Weights of a small transformer language model: width 384, rotary positions.
Each number is 128 + 32 x the weight over its row's rms, rounded and kept within 0 to 255. Layers, rows and columns count from 0. The size above them is the row's rms in percent of the matrix's.

# layer 4 MLP up, 1536x384, rms 0.0368, rows 655-672, columns 192-383
size [109 106  97  91 106  98 101 108 114 105 101 106  97  99 103  99  99 102]
[[149 127 130 162 157 100 146 126 136  97 100 136 157 154  33 122 134 120 157 138 151 174 106 147 159 155  97 199 147 127 176 143 108 132 100 117 101 170 152 111 107 142 152 103 137  78 127 168 152 108  76 138 155 127 115  95 121  92 108 143  91 208 149  65 163 111 149  68 121  68 100 152 116 147 126 145 114 131 115 178 105 140  98 121  91  87 130  96 106 150 141 115 168 168 114  71 120 142 112 149 158 103 177 176 163 114 154 106  97 133 142 139  84 103 152 137 156 151 112 123 166 173 162 107 162 137 110 133 146 151 134 135 115 130 171 164 134 143 162 198 101 170 166 196  65 166 117 110 147 170 146  97 129 138 135 152 149 109 143 132 143  67 121 183 167 143 159 138 149 144 110 146 144 140 182 131 215 111 187 142  95 135 200 110 157 175 148 160 106 100 125 100]
 [184 123 107 166 168 125 126  68 132 123 131 152 127 160 128 165 109 146 165 101  57 138 105 101 132 175 177 142 148 109 151  94  82  54 137 197 141 161 166 137  54 131 133 156 150 120  84 136  73 137 119 115  86 121 170 126 149 145 154 143  89 114 122 173 177 178 160 107 135  94 155  89 142 159 122  76 163 175 154 111 125 161  81 118 119  97  96  88 128 124 157 119 168 138  99 150 131 141 130 129  77  67 153 150 109 126 100  57 113  96 117 201  85  78 109 150 149  93 131 140 148  91 117 127 156 128 190 177 155 103  73 140 158 119  96 122  89 136 114 131 100 120 167 151 142 162 127 180  42 118 167 124 148 152 133 156 159  92 129 138  96  88 109 120  69 169  66  99  86 144 231 109 107 155 135  82 137 183 115 155 129 203 175  50 123 132 132 117 141 108 135 134]
 [134 124 139 161 179  87 132  94 168 133 134 124 136 156 162  84 110 141 124 196 146 104 131 178 134  94 145 139 123  76 154  93  88 149 167 101 138 136 164 161 102 124 138 160 140  77 137  74  88  97 110 148 113 105 101 168 110 168 134 104 168  58 129 142 144 142 111  83 116 104  83 104 120 197 112 169 113 137 115  94 116 114  96 121 115 160 163 142  67 116  64 101  99 117  82 133  88 142 149 153  83  75 158 103  79 101 165 113 144 101 119 164 147 130 103 121 169  97 121 140 110 123 131 160  88 116  69 134 103 155 127 167  97  95 141 122 122 150 120 135 107  51  99 135 111  40 127 135  99  93 187  40 141 162 133  87 111 124  74 120 140 139  89 117 114 143 175 112 147 121 114  50 141 157 109 149 122  50 154 137 113 137 175 163 184 140 161  84 131 108 212 157]
 [ 95  71 143 103 107 142  89 149 117  90 162 114 144  88 129 134 139  89 112 130 146 141  95 105 134 130 144 104 137 112 137 110 120 122 117  85 108 118 130 134 108 124 124 100 133 116 120 155 124 163 145 119 125 125 136 108 162 159  68 168 139 149 154 133 122  97 110 171 152 140 168 162 128 168  91 107 103  76 169 162 124 151 124  70 156 119 136 102  92  95 138 150 120 103 137 154 126 102 106  58  60 134 198 111 175 145  78 133 160  70 131 151 185 159 122 143 173 128 126 154 188 171 174 135 154 131 154 115 111 128 115 142 114 173 183 152 171 100 130 132 137 153 136 114 143 120 118 136 106 110 137 133 175 140 165 174 127 142 106 113 152 180 111 142 112  88  77 175 168 140 105 120 180 137 179 206  89 125 104 138 129 125 113 156  77 124  90 113 110 104 119 170]
 [132 178 121 120 174 153 131 179 147 150 119  82 160 177 137 132 149  84 158 150  99 121 147  93 159  96 125  72 102 156  78 205  77 140 167 156  91 157 160 134  76 155 131 165 131  79  97  89  82  79 149 125  90  79 142  83 113 147 178 200  90 172 123 177 144 202 127  93 155  75 136 141 159 123 116 122 132 129 104 127  98 178  84 116 153  88 126  90 122 126 153 121 100 183  98 128  42 104 150 169 130 115 136 126 107 111  89  85 132 103 121 159 114 169 174 109  91 141  83 105 105 151 106 150 111 123 131 105 150 163 116 133 117 107 125  90 158 138 115  93 135  91 140 131 150 143 127 124  98 164 168 145  52 175 145 165 155 112 107 172 149 132 124  96 118 130 164 100 163 183 107 164 116 164 119 121 178 129 125  68 102 112 135 106 100  54 137  83 147 161  85 112]
 [150 195 173 145 173  61 109 121 146 116 126  44 129 138  87 145 142 138 175 170  47 121 133 139 123 139 157  87  80 158 163 109  92  84 141 144 168 148 180 128  15 118 127 168 103 104 113 143 198 132 101 127 129 132 116  77 179 138  64 133 206 185 150 117 101  77 117 117 176 135  77 109 120 160 116 156 121 123 104 107 137 153 113 135  84 130  97 129 116 148 168 120 147  75 140 128 139 134 170 106  93 184  72 124 165 117 121  69 132 151 125  92 129  82 132 136 175 109 128  75 135  69 144 178 121 111 161  53 172 136 125 217 133 145 125 154 114  78  99 156 159 149  57 160 114 122 149 181 117 161 141  55 100 138  96 168 123 151 118 144 128 157 111 137 119  89 159 146 110 127 115 110 115  64 183 137  81 140  92 128  88 142 135 119 156 159  90 209  72 118 157 100]
 [116 107 128 159  77 165 136  85 164 136 162 170 163 114  93 121  91  92 109  95 127 169  75 200 167 109 190  76 162 116  74  80  89 157 211 155 119 186 141 109 175  93 176 139 167  52 139 141  76 129 130 106 132 151 165 176 157 125 156  77 103 185 160 128 139 168 178 189 118 124 109 116 116  95 135  69 175 143 175 182 126 139 111  98  67 113 130  96  71 173  93 149 154 125  45 147 129 141  97 172 177 105  66 110 115 132  57 133 107 174 129 158 118 171 159 146 122 139  96 124 124 109 149 151 151 113 152 106 110 133 175  99 154 115  91 131  79 129 137 129 147 126 157  99 114 120 113  53 170 141 214 102 140 131 114 103 105 169  91  85 168 145 109 133 133 145 121  94 165  86 130 100 165 144 160 125 169 131 162 110 146  84 108 136 150 118 109  72 106 112 160 121]
 [104 160 154 111 172 163 131 163 109 139 151  87 177 142 103  59 170  85 149 148 152 120 117 141  98 129 123 125 103  97  97 104 126 124 171 150 109 131 178 128 137 160 153 116 182 102 181 152 154  92 118 168  81  81 111 148 145 123  27 106 125 115 123 109 123 149 146 115 146 117 194 119 107 151 110  81  89 163 141  91 150 129  68 108 144 109 118 157  93  87 129 106 139 182 103  94  69 143 110 126  33 167 185 104 161 136 136 117 132 159 117  87  87  66 140 132 170  60 141  88 129 106 160 117  95  94 104 142 133 135 122 192 101 231 157  85 136 182 124 132 150  87 199 139  83 139 142 179  69 105 153 118 120 128 148 149 151 115 147 127 106 127  96 128 148 124 156  71 183 112 150  90 130 144 128 128 163  66 174 134 132 115 158 150 151  90 140 173 139 229 216 111]
 [104  89 196 148 149 153  93 134 113 109  94 131 134 123 134  78 143 100 128  95 105 141 143 196 159 144 136 134  73  68  86 143  93 170  72 155 153 215 167 134 161  91  98 158  91 119 115 162 106 104 174 134 144 157 158 137 128 119 166 132  99 133 126 108 108 159  96 167 147 150 165  97 114 149  98 133 188 104 100 146 134 142 134  97  93 130 148 137 133 152 119 196  99  78 140 148 146 116 127 125  91 139 103 110 121 119  97 147 111 126  98 153  89  98 153 144 150 200 149  81 166 116 138  82 170 172 109 149 101 161 132 203 112 159 114 110 105 167 124  60 182 123 160 164 148 115 144 135 130 132 152 146 134 124 110 163 148 136 130 100  97  82 140  92 127 106  95 102 116 190 164 150 139 159 109 114 104  89 106 134 148 166 156  65 104 149 200 140 143 104 149 150]
 [205 121 136 114 134 118 130 124 191 116 109 146 135 250 115 140  95 128 138 174 105 145  92 143 110  80 155  87 129 123  76 167 157 108 145 121 106 107 143 159  63 192  95 139  95  66 103 101 160  82 150 131 137 112  88 103 170 146 109  87 172 100  84  81 147 145 117  88 129 149 104 158 173 140  92 202 149 158  70 129 134 152  71  86 140 113  70 131 129 108 142 109  88 161 152 139  76 133  76 113 112 101  95 156 171 147 100 128 133 113 134 156  95 147 182 109 167 140 172 116 122 120 153 104 140 138  91 152 156 178 127 162 115 147  84 116 127 169 122 146 121 177 149 137  93 101 191 147 119  90 145  53 108 148 114 146 128 127 132 102 163 136 111 115 128  42 157 162  74 197 112 158 130  64  86 128 107 161 164 129 112 176 179 191 110 163 133 104 116 127 190 158]
 [110  92 123 194  90 152 139 113 110 125 151  80 136  44  80 103  86 145 128 121 103 181 119 128 126 114 114 170  84 148  91 116 142 133 138 115 168 164 166 115 103 138 136 159 170 107  76 130 125 147 156  95 108 123 141 123 151 158 155 149  94 143  84  91 172 105 118 134 159 110 167 130 115 132  58 120 107 145 143 129  80 146 128 106 138 215 127 127  74 111 129 110 144  52 151 129 122 131 136 144 135 122 115 176 135 113 105  81 185  92  82 105 170 109 144 130 125 129 128 167 149 221 186 120 130 145 113 137  90 134 124  99 113 129 108 148 120 170  78 165 144 165 163 130 114 104 150 130 149 153 122  56  61 225  88 155 105 114 130 136 172 158 119  99 166 127 128 169 122 157 103 132  96  59 151 139  89 156 113 129 150 156  82  54 163 129 125 149 160  91 156 130]
 [124 151 154  88 170 175 131 156  64 182 112 152 154 102 138 164 112 102 121 190 142 104 131 135 155  73  84 106 139 164 102 137 129 173 170 122 107 121 145 121 136 109 156 114 159 140 119 100 110  19 171  90 112 109 103  91 166 166  72  71 144  92 105 152 132 174  79  80 123 110 140 133  75 142  92  67 118  89  94 108  91 127  95 125 123 101 120 138  85 156 163 142 102 117 156 117 113 125 114 185 107 121  78 138 113 156 159 160 109  79 111 152 158 144 175 117 121 200  93 138 160  80  82 139 165 133  84 167 170 146 175  92  98 142 108  84 173 104 142 145 151 153 139 114 127 125 123 202 147 153 159 148 129  68 105 152 128  98 159 111  97 110 104 139 113 146 155  55 147 177  31 126 101  96 121 115 143 159 120  90 125 124 185 137  90 116 142 163 104 189 172 161]
 [124 111 131 134 157 170  70 139 168 102 137 141 131  78 121 116  57  97  58 160 109  80 144 136 225 149 151 145 142 108 115 151  23 109 118 141  82 137 178  82  77 174 157 100 132 155 127 183  70 178 117 178  96 140 146 160  85 128  84 133 153 141  86  83 143  95  94 113 119 134 112 116 102 128 118 111 164 129 159 107  54 148 137 102 127 107  91 106 138 147 116 141 154 153 104 162 130 106  58 150 150  97 151 132  75 134 145 201 117 135 166 110 143 155 160 135 176 117  84 144 147 120 112 152 126 108 216 167 133 105 135  89 111  64 159 100 181 161  98  97 175 117 128 126 140 110 144 176 143  80 105 121 132  82 115 178 148 127 105 114 118 129  78 138 150 176  74 140  56 137 167 113 111  88 162 129 110 148 163 140  93  69 108 142 106  94 115 123 150 117 133 136]
 [163 146 149 115 140  78 153  75 173 177 166 123 188 133 118  63 140  87 199 159 166 188 115 136 114 123 120 126  60 140 121 138 159 124  84 155 141 127 132 141  79 143 117 135 103 101  96 124  78 105 122 148 162 136 132  58  91 137 113 138 101 118 102 170 171  83  73  89 151 119  90 111  86 124 114  86 156 138 145  94 123 150 104 121 129  63 108 115 140 128 196 121 155 185 146 154  80 113 150  80 139  99  95 146  94 107  86 155 150 142 125 177 142 184 125 137 131 234  76 137 144  78 141 131 152 137 110 137 122 158 188  90 124  72  90 164 152  96 104 101 147 102 117 157  91 139 121 125  79 162 144 108  90 121 137 120 132 143 120  98 156 206 100 176  92 152 145  83 178 127  95 118 109 158  94 117  85 136 146 104 148 124 118 118  94  92 167 175 151 149 197 121]
 [178 128 138  83 120 119  89 132 112 169 118 126  93 130 163 126 197 114 130 166  78 154  44 112 128 136 149 152 136 117 113  81 140 130 171 159 138 119 119  87 152 167 145 143  97 114 103 141 129 144 145  84 102  82 138  70  72 149  73 162 138 177 107 119 160 125 110 167 145 102 165  93 161 123 144 112 154 113 193 129  98 130  93 115 172 167 137 133 111 166 136  62 102  77  96 137  75 130 113 127  95  79  77  92  82 197 124 172 177  82 184 105  88  92  86 142  93 142 123  79 118 185 167 132 132 160 148  83 160 171  93 116 105 189 143  72 148 198 135 119 122  75 123 120 117  47 117 121  98  76 136 128 117 166 191 131 135  39  92 142 121 151 134 119 107 153 133 123 123 137 148  95 176 150 157 127 126  89 141  86  44 114 141  93 128 100  96 168 100 131 146 124]
 [173 194 205 138 182 105 117  84  79 158 134 122 112 142 114 145 114 179 103 120  69 117 137  51 105  97 115  73 101 110 108 144  85 102 120 130 166  86 159 124 113 164 136 123 141 107 109 110 169 127  42  63 115 128 108 169 171  98 129 161 193 140 117 130 137 150 154 160 138  87 145 112 106 127 103  96 117  94 166  83 108 124  99 129 121 152 137 116 121 146 123  81 153 120 105 112 150  79 146 164 108 161  94  77 103 193 183 108 146 110 146 149  80  62 134  76 147  97 162 122 146  90 176 165 130 167  87 132 183  84 153 152 126 118 103 141 142 115 140 101 143  59  82 170 144 127 140 182  92 115 153 111 181 158 152  96 142 166  99 103 106 128 161 159 116 140 114 103 142 167 156 109 140 142  69 134  99 147 123 179 119 150 104 135 118 131 150 207  90 154 129 165]
 [120 126 136 175 163  59 102 129 152 143 138 123 176 166 123 110 160 131 154 130 118  93  88 130 151 121 138 142 137  66  88  85 203  76 123 149 155 119 178 134  56 117 123 157 112 104 102 148 114 116 123  80 100  90  92  92 125 196 143 130 168  77 105 147 169 148 144 109 142 129 117 126 119 117  84 148 159 153  90 125 103 184  79  77  75 163 115 156 127  68 152 125  96  97 124 152 153 116 103 134 131 152 158 192 146 153  47 110 148 102 169 157 153  99  92 139 160 141  54 148 183 137 151  81 147 186 137 151 158 139 163 150 148 135  89 154 170 133 132 139 165 171 145 176  76 112 131  88  93 161 177 130  95 152 159 146 118 129 163 111 143 172 112 102  53 190 132 162 147 163 167 109 123 141  97 153 121 122 145 204 166 160 114 175 151 137 102  69 131 119 141 133]
 [112 126 109 132 103  58 115 159 125 178 142  79 123 135  77 138 102 162 123 101  93  92 138 140 180  92 102 169 162 120 193 109 158 176 197 102 142 120 148  60 111  94 134 122 107  74  82 183 144  98 108 121 168 123 123 141 168 174  61 112 100 153 159 146 120 168 139 139 158 115 108  61 119 131 132  58 130 107 176  88 153 104 133 101  97 149 130 123 101 124  96 152 133 103 127 126  99 144 140  75  99 145  84  77 126  96  91  89 185 117 128 136 134 165 168 177  88 148 142 155 102  90 129 167 141 110 122  48 120  89  79 111 179  85 129 120 133 136  69 135 151  91 124 142 130 132 139 102 106 144 103 114 101 181  72 108 135  73 140 111 160 105 161 136 123 154  94 163 176 135 172 137  57 123 175 112 136 139  23  79 170 154 164 114  77  93 120 163  33  75 121 139]]
# layer 4 MLP down (transposed), 1536x384, rms 0.0312, rows 655-672, columns 192-383
size [108 105 105  92 110  98 102 110 116 103  99 107  92 100 111  94  94 109]
[[120 120 167 109 156  94 127 119 144  94  76 138 119 183  96 129 121  79 111  85 145 182 137 142 165 123  81 142 125  94 139 101 124 138 117  75 125 110 163 147 159 119 128 163 124  88 153 157 124 145 110 134 125 105 130  46 117 125 122  30  91 136 110 140 100  98 131  69  92 140  90 109  86 128  61 149 180 138 119 138 105 149 116 112 129 100 184  88 130 139 155 159 134 191 126 115 171 109  85  96  38 143 118 136  81 104 129  82  91 173 136 140 118 129 152 139 132  89 122 185 117 177 129 163 167  79 109 201 113 148 135  97 159 170 156 146  92 157  88 130 150 185 204 132 121 198 111 154 117 192 159 136 141  95 139 126 182 137  83 162 115 121 125 131 126 112 142  71 159  92 159 165  96 112 110 122 166 155 140 144  59 149 178 185 104 155 132 143 125  77 136 123]
 [ 73 116 165 133 201  74  91 142 133  68 131 125  90 146 125 100 139  80 163 129 170 200 107 148 101 135 138 117  71 149  93 154  60  54  94 157 115 100 171 134 140 151 127 146 108 119 128  87 186  99 136 120 120 114 147 101 125 150 101 116 118 144 204 124 166 107 183 125 154 157 133  96  90  67 150 153 126 122  82 127 118 132 162 154  95 141  51  75  99 188 157  85  74 167 170 117 103 107 139 141 133 139  70  54 145 145 115 172 135 193 190 115 138 106 122 184 182 175 110 163 158 135 146 101 140 141 176 199 161 130  74  87 114 167  87  97 148 112 112 128 130 154 164 118  83 116 120 110  92 183 115 126 124 123 149  63 135 109  92 109  60 148  96 111 134 103 151 124 130 145 111 156 123 121 110  57 163 156 155 108 109 253 152 113 106 120 102 113 153 154 149 148]
 [ 52 167 176 145 150 165 133  96 148 136 105 139 124 150 113 143 101 183 144  63  93 103 155 147 152 162 113 108 165 142 115 138 100 118 154 118 145 119 108 110 133 122 149 145 177 115 130 184  93 113 130 173 201 167 151 136 133  95 183 106 122 113 121 156 118 142 125  91  75 139  68  96 123 168  90 147 119 190  93  92 142 179 104  89 140 120 129 137 139 126 100  60  98 109 105  61  92 124 112 158 140 124 108 112 115 161 119  65 165 138 131 157 141 126  71 146 196  93  60 125  96 153 154 166 200 125 101 106 130 119 131  74 141 102 146 122  94 179 185 142 115 114 132  81 217  87 118  84  85  91 147 184 127 176 108 118 160 126 136 149 169  90  87 126  66 202 120 110 100 120 138 140 162 186 135 189  95 154 130 169 155  72 105 114 103 148 169 175 107 113 173 193]
 [135 170 138 177 156 145 121 100 117  63 145 157 131 166 101 110  79 161 115 142 120 125 130 113 137 104 153 134  88 146 126 139 178 100 130 226 115 141 204  90 105 101 154 147 135 106 138  87  70  97  71  97 144 161 130 130 107 114 156  87 104  96  99 166 110 134 128  76 120  95 116  99 180 111 137  45 146 151 144 117 109  96  38 112 107 178 140 133 166 149 110 111  95 133 117 104 126 178 180 202 159 118  31 167  68 143 161 164 171 141 148 114  42 108 116 146 122 142  74  80  73  85  89 121 156 119 106 158 135 121 183  35 116 139 135 127 115 169 111 137 108 104  56  92 100 122 143 143 155 104 142 180  78 149 108  78 130 114 128 121 149  72 140 136 143 118 119 107 124 121 129 100  95 107  82  96 163 131 138  94 121 146 110  98 191 130 152  90 117 157 154 105]
 [136 136  98  89 127 145 122 103 127 158 155 128  81 125 126 200 161 119 159 118 119  94 104  48 111 152 106 122  98 147 157 182  74 111 151  94 137 110 161 141  43 195 115 193 137  96  78 121 148  74 138  84 100 157 126 118  93 150 102 123  93  85 141 174  87 109 157 188 109 115 144  72 115 180  69  76 126 173 156 146  97  71 126 108 148 102  81 101 195 110 151 140 110 181  73 167  93 121 120 113 169 131 156 113 154 145  90 129 192  88 133 159 110 134  69 131 118 100  66 177 127 168 151 116 147  97 176 154 135  96 112  88 168 152 121  81 166 162 176 156  72 123 176 136 124 158 104 150 109 135 125 127 107 139 147 150 143 146 112 172  78 134 117  93  91 109 131  40  83 139 144 172 111 187 102 118  86 102 144 145 125 146 105 114  68  73 154 101  56 121  93 123]
 [130  71 148 158 142 139  99 101 153 184 126  76 116 137 100 165 184 117 119  97 104 112 151 153 146 171 159  72 123 133 112 129 195 103 186 112 108 154 136 162 187 127 120 129  94 114 112  42 115 106  71  86 110 150 109 125 130  89 136 173 129 126 132  76 106 153 100 126 129 166 117  77 170 108 159 115  88 109 179 162 131 114 116 111 111 111 131  78 134 115  87  88  78 132 108 112 116 147 183 125  89 103  85 151 126 114 112 159 152 121 108 103 138 101 159 106 203 101  95 107  87 140 142 171 205  38 136  70 149 172 160  85 139 151 136 102 105 115 155 134 114  78  55 108 149 145 136 119 118  89  94 116 103 102 106 183  97 127 137 140 126 155 189 159 102 164  57  90 145 136 178 146 127 115 133  91 153 134 192 117 163 106  55 135 130 156  69 123 163 176 152  95]
 [ 71 141 120 117  59 162 147 154 143 160 168 116  99 159  95 104 135 161 131 133 126  89 186  81 126 107 142 155 102  73 107 141 179  99 132 178 189 164 203 113 155 108 117  86 107  86 127 115 114 122 123 183 132 120 119 147 157  97 136 148 115 167  75 132  87 125 149 172 147 143 221 128 109 170  90  94 110 119 158  76 102  69 155 101 104 102 163 145 112 120 138 126 124 134 175 155 122 128 159 213 160  92 153 140  92 125 115  84 141 165 128 115 137 113  92  84 132  97 143 142  71  76 118 141 135 130 116 102 144 146 119 123 189 160 156 112 103 120 116 150 121  99 129  88  75  84  68 120 108 127 143 143 141  48 147 135  96 104 142 127 126 140 196 105 164 124 152  94 149 116 117 115 139  79 146 134 174 133 111 192 156 105 137 115 113 157  96 105 133 188 148 106]
 [168 133 147 100  86 101 162 107 148 115 122 135 158 137 118 163 180 141 117 143  91 138 100 173 151 117 181 129 118 158  92 127 129 183 142 112 173 137 123 132 158  95  84 131 150 132 137 179 142  74  78 168 150  84  96  66 117 109  76 193 139 108 185 104 170 122 121 213  60 146 162 138 111 138 115 124  84 157 121 116 137 126 137 152 133 105 168 165  83  99 115 169 145 176 146 119  95 111 153 126  58 113 140 135  95 146 175 142 140  93 119 103 136 133 154 121 137 111 121  63 147  73 144 133 130 142 133 137 107  99 172 160 147  92 147 183  89 120  91  84 106  24 141 161 100 171  84 170  85 146  89 101  81 109  99  78 110 169 163 177 119  93 119 145 131  78 138 111 113  99 188 161 124 118 157 130 147 185 153 164 113 137 128 108 160 140 177 187  95 122 149  85]
 [129 147 156 193 170  61 128 120 126 104 133 139  78 133 108 130 145 106 144  91 126 105 165 135 150 162 121  76 140  86 170 161 114 109  88 153 137 123 174 147 147 149 113  96 148 100 201  95 122 156 149 134 188 149 171 179 171 142 135  81  71 135 152  86 124 136 113 151 121  97 171  87  81 168 142  77 182 128 136  80 154 168 179  72 103 139 140  86  58  86 125 125 137 110 149 109 174 149 176 117 124 128 132  93  98 143 172 140  37  94 134 135 131  54 104 177  94 163 176 193 134 161 132  44 140 121 123 137 131 110 156 134 135 141 100 114 148 103 178 119 115 105  87 111  92 183 147 115  92 116 134 103 114  66 121  91  96 149  72  98 147 130 155  73 151 115 107 112  88 122 122 172 101 162 125 143 158 127 110 159 121 148 147 175 144 167 141 203 154  92  82 176]
 [116 110 131 153 109 109 133 124 127 126  80 190 148 146 145 150 137 121 172 139 155 138  97 101 144 152 131 161  95 140  97 143 101 118 127  89 130 141 112 161 165 134  91 111  90  14 170  92 131 110 167  88 127  77 136 135 118 137  75  93  90 154 111 121 131 146 115  92 127 165 137  69 152 159 148 157 139  86 110 178 127 108 168 165 145 112 138 138 135 136 136 145  92 163 127 149 152  79 115 101  94 104 142 108 144 127 178 168 182  91 163 174 109 134 127 103 147 158 154 148 132 113 185 177 114  88 148  77  98 182 156 112 181 211 112 133 112 125 102 159  83 134 130 199  97 166 133  96 174 172  72 159 187 139 115 193 187 100 112 127 116 125 124 138 157 201 132 111  66 126 127 151 148 133 179 121 129 142 134 142  99 122 159 142  97 124 131 109 174 119  73  57]
 [ 93 144  76 118 131 106 190 136 116  98  84 139 169 181 109 128 135  86 111  91 112 111 141  99 147 161 127  97 108 101 131 124 142 161 134 165 132 109 122 174 153 135 114 121 114  76 128 126 100 106 130 124 169 112 153  94 136 139 140 166  70 153 117  52 131 122 125 148 127 140 113 141  83 129 123 163 144 203 134 161 108 102  91 173 108 125  97 122 159 140 140 163  60 140 131 174 125 122 176 155 135  88 156 161 113 192 132 138 136 111 105 110  98 122 145  84 109 140 124  93 148 157  94  88 121 159 181 146 105 149 164 134 170 141 151  93 152 137  69 102 158  87 114 108 183 114 151 144  70 163  95 100  79  90 140 137 167  82 130 137 125 154 156 175  70  70 106 118 104 116  77 116 145  71 102 130 189 142 100 153 149 131 111  70 112 118  84 146 207 102 108  72]
 [126 167  97 152 142 132 126 121 122 165  83 123 139 106  79 156 180 134 212 123 117 154 156 148 153  97  44 134 109 106 168 140  84 210 105 120 111 121 157  90 129 117 166 139 153 111 154 164 163 116 152 106 153  99  59  99 170  83  21 131 183  94 169 181 133 138 144 122 203 147 102 114 125 149 134 142 146 132 137 135  66 125 101 138 119 150 112 124 158  85 155 166 129 171 107 154 156  75  99 136 132 154 127 182 152 138 119 165 117  64 113 167 121 101 143 188 105 130  77 144 182 131 132 126 200 155 153  86 104 111 114 129  92 116 145 118 122  96 109 131 150 182 142 130 126  84 148 164 144 139 121 129 113  90 142  65 116 145 138 127 111 130 104 165 118 115 109 133 180  91 134 100 134  84 100 121 141 116 159 167 157 168 140 144  97 169 146 156 141 149 128 140]
 [151 159  96 116  96 139 148 139 131 199  79 131 134 143  84  63 134 159 109 103  73 188 148 147  93 156 152 146 121 141 142 188 141 160 143 105 107 114 125 182 125 160 120  66 114 154 114 104 162  62 157 129 163 127 135  75 151 157 126 104  98 157 163  83 118 127 148 132  92 126 146 163 160 144 124  99 135  90  87 116 143  66 137 129 121  69  71 185 165 149 111 171 173  60 164 103  72 192 156 127 116 118 151 100 192 102  88  90 139 114 136 135 111 136 138 154 188 183 124 140 101 169 103 125 213  92  78 131 146 143 122 207 113 153 137 136 190 159  64  88  98 140 155 130 104  50 192  98 136  97 118 105 159 107 100 135 114  86 104 158 115  89 145 182 127 159 132 169 158 107 124 207 129 157 142 116 147 130 128 105 157 101 114 109 154 160 135  72  89 148 134 195]
 [ 97 134  90 128 146 126 164  97 103 116 139 121 129 139 101 159 181 121 146 112 168  92 144 110  93  99  36  75  86 106  88  68 190 113 123 141 129 143 131 106  84  93  95  58  77 140 143 111  80 125 155 179 111 157 148 116  92 119 118 156 146 117 169 164 119 106 139 138 136  90  96 177 135 156 107 172 116  70 161 107 150 168 140 129 156 109 157 137 105  83 215 121 140 123 162  95 104 173 148  84 159 143 162 103 168 150 155 119 150 101  88 127 137  89 136 109 115 103 144 146 198  95 102 151 120 209  93 114 101 138  81 130 184 101  93 127 164  81 136  58 156 131 152 134 125 106 139  73 127 149 140 129 104  79 116 196 146 141 143 107 139 156 146 140 131 157 164  99 129 105  95 146 158 162 127 148 161  90 116 128 124 117 156 102 149 100  83 143 122 144 197 102]
 [115 176 127 138 144 122 167 162 105 106 172 112 130 163 141 128 112 101 174 133 105  91  96  63 180  88 154 120 122 132 174 124  60  92 105 146 126 128 167 148 158 103  23 136 134 106 110  87 162 177 162 152 108 134 122 121  45 151 100  82 136 170 114 122 192 158 130 144 109 157 114  71  80 155 125  92 191 158 127 159 103 144 118 121 102 126 152  90 177 222  67  99 141 119  97  90 166 122 129 104 176 167 154  99  80 126 178 116 134  87 187 130 144 127 120 152 148 104 123  58 145 122 133 127  56 128 131 144 176 149  65 102 172 181 132 127 116 127 147 115 168 129  78 137 102 148 180 136 161 113 173 133 167 116 157 154 126 124 131 121 127 124 110 159 163  77 117 202  93 109 109 103 101 136 105 159 143 128 184 130 156 144 142  74  65 177  89 136  97 139 121 114]
 [107  70  89  87  59 137 127 162 160  69 132 137 151 131 115 145 158  96 150 166 142 143 106 154 133 126 129 128 103 112 148  51 145 126 120 117  91 154  96 127 121 117 145 103 139 120 142 146  82 163 160 121 163 126 126 115 120 145  94  91  90 100 162 138 138  86 127  90 135 178 114  96 146 140 128 150 150 140 130 172 184 119 100 108 160 150 166 155  86 129 136 185 123 122 167 141  90 110  94  75 111  67 137 186  87  41 103 118 165 129  84 141 164 147  65 189 154 210  90 113 108 159  99 159 159 117 128 133 107 120  96 104 147 140 170 145 110 152  91 110 147 212 174 115  81 101 145 123 148 154 129 150 124  62 128 188 127  50 133  97 154 125  71 103 166 136 133 119 115 110 108 117  98 148 181 115 160 135 175 115 152 180 167 153  85 127 153  58 127  97  73 110]
 [ 77  79  99  72  80  85 176 203 153 133  94 122 119  94 113 125 158 152 121 106  84 141 134 163  73 138  60 146 165 117 178  69 111 130  99 158 139 135 100 140 139 168 180  85  96 147 113 111 128  88  94 127  94 110 125 123 151 117  78  54 137 147 124 110 116  61 116 128 114 223 112 123 208 110 115 168 138 116 156 150 145 104 125 119 117 179 144 198 147 165 172 120 179 121 136 116 120 112 128 155 163 111 138 166  91 103 136 148 111 161 143 165 136 134 131 175 147 107 146 119  95 113 137 101  94 119 165 143 137 141  98 106 119 153 133 153  57 125 181  88 103  81  87 121 147  91 116 171 169 155 112 117 153 143 119 178 153 108  94 139 147 144 116 104 180 154 140 100 122  90 102  87  97 177 151 102 136  83  75 101 160  96 129 153 135 110 165 114 126 144 114  78]
 [169  64  81  89 159 139  80 119 109 162 152 169 118 149 169 142 112 145  60 131 131 143 117 120 123  75 130 108 121 147 184 123 173 141 127  75 167 148 147 150 202 157 112 142  96  98 129 131 114 125 107  97 116 155 106 122 176 125 140 144 183 190 134 105 122  77 104 133 169  94 201 119  84 103  91 115  86 129 125  87 170  98 123 160 178  91  82 145 100  79 138 114 160 172 102 125 150  78  85 152 169  93 177 144 150 133 109 180 146 112 137 107 109  79 150  86  57 101 187 149 153 103 145 111 114  54 109 154 119 110 139 112 173  63  70  95 150 145 134 158  29 166 172  73  76 149 209  74 139 164 138 123 150  98  89 114 115 126 163 162 119 121  71 175 170 125  97  94 102 150 135 139 144 161 110  71 121 121 133 152  77 115 178 115 106 138  71 162 183 168 172  70]]